From a checkpoint of a small transformer trained on Wikipedia.
Size: 12 layers, width 160, 2 heads of 64, MLP 640 GELU, 5.96M parameters.
Architecture: rotary positions, biases, attention and MLP in parallel.
Training: a variant of Adam for these matrices, 158M tokens, 9620 steps.
Each number is 128 + 24 x the weight over its row's rms, rounded and kept within 0 to 255. Layers, rows and columns count from 0. Numbers have three digits each. The size before them is the row's rms in percent of the matrix's.

# layer 7 MLP down (transposed), 640x160, rms 0.132, rows 497-505, columns 0-159
087:113102184130149155114125138092126125118114145148128140126111104145165131131105132138126111142122122120162128222114118143192140135125121112125077118122146104141113105141134134093148115161112131091160109109119091168132109133104136118125140130139168171105126135143106134141158140146087123119149109127118115178118095151089138117114109123136116148111077133114160139078144089092117130130154128130111132162151123109080114120194079144111101149139152128129160137064107109153136135133092103
110:113154123104143118115112116155179145127127123127147116123112148144084104112140104136139148099126127161137147098104123161081158169165113155136137142141127177111119193139152104124138075187144151136129123108118085094101100126171099100143162133098149113121107118147145060110119158159128167145144148136135157077126110136105164134144109157135141066124115128150097109141126094097137135126115160117132097092134134151134074157150120137105136115155110137112102166113129121112147111117117110
097:106115181124128141069109161078104085129126132119142145096133158100155086140102152152092144143115135118126140095137096129132140157128131135096117147167117172117095158130106103154109124083122104129115146108078121091112134147103150168160153143127127124159116138107110173143097116129110161133131124121156150125100129168167092133106100143146080105134136120134116172134106086155130154132101116103143125111132121143145118103146151151179148140177099132104105152094174155125100129131137088
095:140149169128145115120147124068111119150147070130127121127177116150138117134169116169149144146106092183110119111108113142132150147139154128114172150134113129148139072121143067117131123090149162164143152104115101128134153151124117155164157113142121141106098117082081102163125102147152148153100111135126124149128093127116098118100087131121142141159122131121121161108062126128139169148106119151139155130138098109128133145112107152084106127097128113123106100157143103127153122105188107
118:101139107159131110132135136143140108109102140128163151118102166169136103116169121151115184145123099123126121114126120159096094123132103086107135118093134130176082123095137111099118110142117173183105128188134176118108120140185151131145112173157150119128131112158122125076087127110129168147109138142116111133132162121124160125111136138113109128106137102112125103172138128140111144106155170141110126080102099158113092169152093113168141126160146123128125129079117114134156121092121147
097:120143162116126135110122131105150131177151125114089118156146158099098118149150143118117154121152137124110175116117150170151126129136164156147072129144136140113116129123122131139105172143110133112159142160131150168148088111130145103139089170126136169149139122130088060101136135132115161146127147139120139099140119077146128108121185128121153091108142102155108114118161089140137095105107124080126105126123136189097141111104162149115130128093123101120123162121127083112119138125048130
086:110102165155127168120134116042128121148152151159123139132126154130191118135120136150113151134134153119109123108124145105149145145127156083106101124125113146112084146147122098094138135134097135083129133091039100089109170158125122120101095118120138116129133116140106197126109116114117097141102082137126159114133119107144111141123130156117100126136155092157149098124125133156103094142107162129108127135172140109100128141107114147145125145153099138157155162103178128122139132143162109
100:141167091140110155122122112127097129155167102074120135149127142134152152113144149123145124108145115162113089130166117096100139095123115116127151133129126187082132155137129100101150119149134119120130134160110129054091176097198141146139150113115125175136076118131112131112146136165104120157157126130153181117147097139130141121109109132125096106109119163122137124165129169142134136172125110122168160094117142122130139105121144103137173142098129102101104091129118096127142120080128102
094:115144153130134147130132147100156141105126134123151151079087155100127164093162148104117114099111086100147102160134142139159162130147140142111169129141149085111131136130111105151156143135100142124112105172138116145105129141123176118116128152152123084090112070158126100122121153140121136153126128102167155119112128114115127088111161108132144112083113112086127189126089159148095131114118166116108137111149159115097135072095121136107110161133092133104131166150136187142145167101142124
# layer 7 MLP up, 640x160, rms 0.144, rows 498-505, columns 0-159
102:133088108128148187074113136124127109151167131131160089116137150139124118133140150152089138157132139094111143116124132101111113128115132125139124149148136101192135102115122109106135131121088144123104096121173112123124155093173152133154103129129089183116195132123143100085109101142129164125114088144145132116138128135140128104156128168132077182189139129096143129111104145098104171103093140116140148138150150162154168115143114104124140143107103129130106136094116135165133170140129138
090:185140125137131124099157103136121157128098129132083124120109098144097143181114124142104127118122135120110144164120113097103110137119191114104168131137102083131115135120126126131150115119147136141111153167182161105154155122139089097152093130112148194118153138150137075104129158146120150119163163173126120129134171066097160109118132153174115158117151141120133103130120144124143093083159090128146164114134125104148152107123114088118085150095125146144134112157108124130119145116140134
094:144092114115110153120125100154114087141146108146142124144114119110157091150104122125159132120197127126149118150082161112126141084093129123114136143099142109173132129131119129115122156115127106125086107141129186102157176132116153133113082139111159153126155136131148106114167112117123097097137158099160103156149155084126102135168130096129133108203069121148154141195130150129122118097180103128138127099140121103151122102119141141110179108140124135153126128113122160132112138140136140
116:133117114138147104122155097146139127148150142158147099117086107116178092134111171125144119121163109130120095126109131129105137084121144111120167126107100096096087133151133115106135137126148148125128146156140161085175089133121127111094132128110114136158137136131161162121131145125144124099146137125151147117089117102113109160189116087147109149183097123163117118148094141109117126093153117154117094134131098178121101104116144071106110142118129165153163166127168149087194121113112147
088:101136096138150106146120074124129102131119138142159104122085098103155104108099137132167145094137096161156124134141147120110139129150125120077093135135103119099120126076135155132153133136152101135162060102162134072123154156122132112102122134128111107116142118143116190143149153107115130103125140125119108134136145189116146205139116129138096152142108130120129140170125157134153155094078107145130077103131126188114129140152142104135140104164141156122108145105160121130127159118116127
085:181118126112131089140142129137123160087162116156104130097155114155103168096113149091131143119124127118110179171119095118127109125140104171151132129112107105140132115122149123092137083119169112152154098088177152146129131130141122106162142120112137120097139113144141106132110154135138127126150161166151112110113132117125167110135092137137132118139085173093097167127153079140183099106122137116132127114124152138140072115123137099146061084130111145146127147094127121144143195144119147
100:130090111149132125092120144158138123094183087158106113137138148151174097124171083188116112164128144139108149173108137091129146083131144160164159166152081153153130095105105118110134102128126156122107100124163113114122087132151102156149139120101108138091119129151144092138093124159143149115130059121125115131128128138154117124155116128127088153157154112158138138113124133089171120087089109087145101110138131127128113136145140091148131116131105155151130104137124131151140139118112173
098:117114123166120138088161134134178084118076156184116079103159123114147125125119129173141138174122149119134121143105147156131066143093068131113134178111100127110124121152145129112143136114118138120101125098174137155129117161147137136066155057143126128159118136127128165123110121115148145135138144123090137136152155139109124142107140126139104151107110123128111108105139182112182107104087148151146125157106146135128094109102160100112118106127109122146124160140133112089122136126161143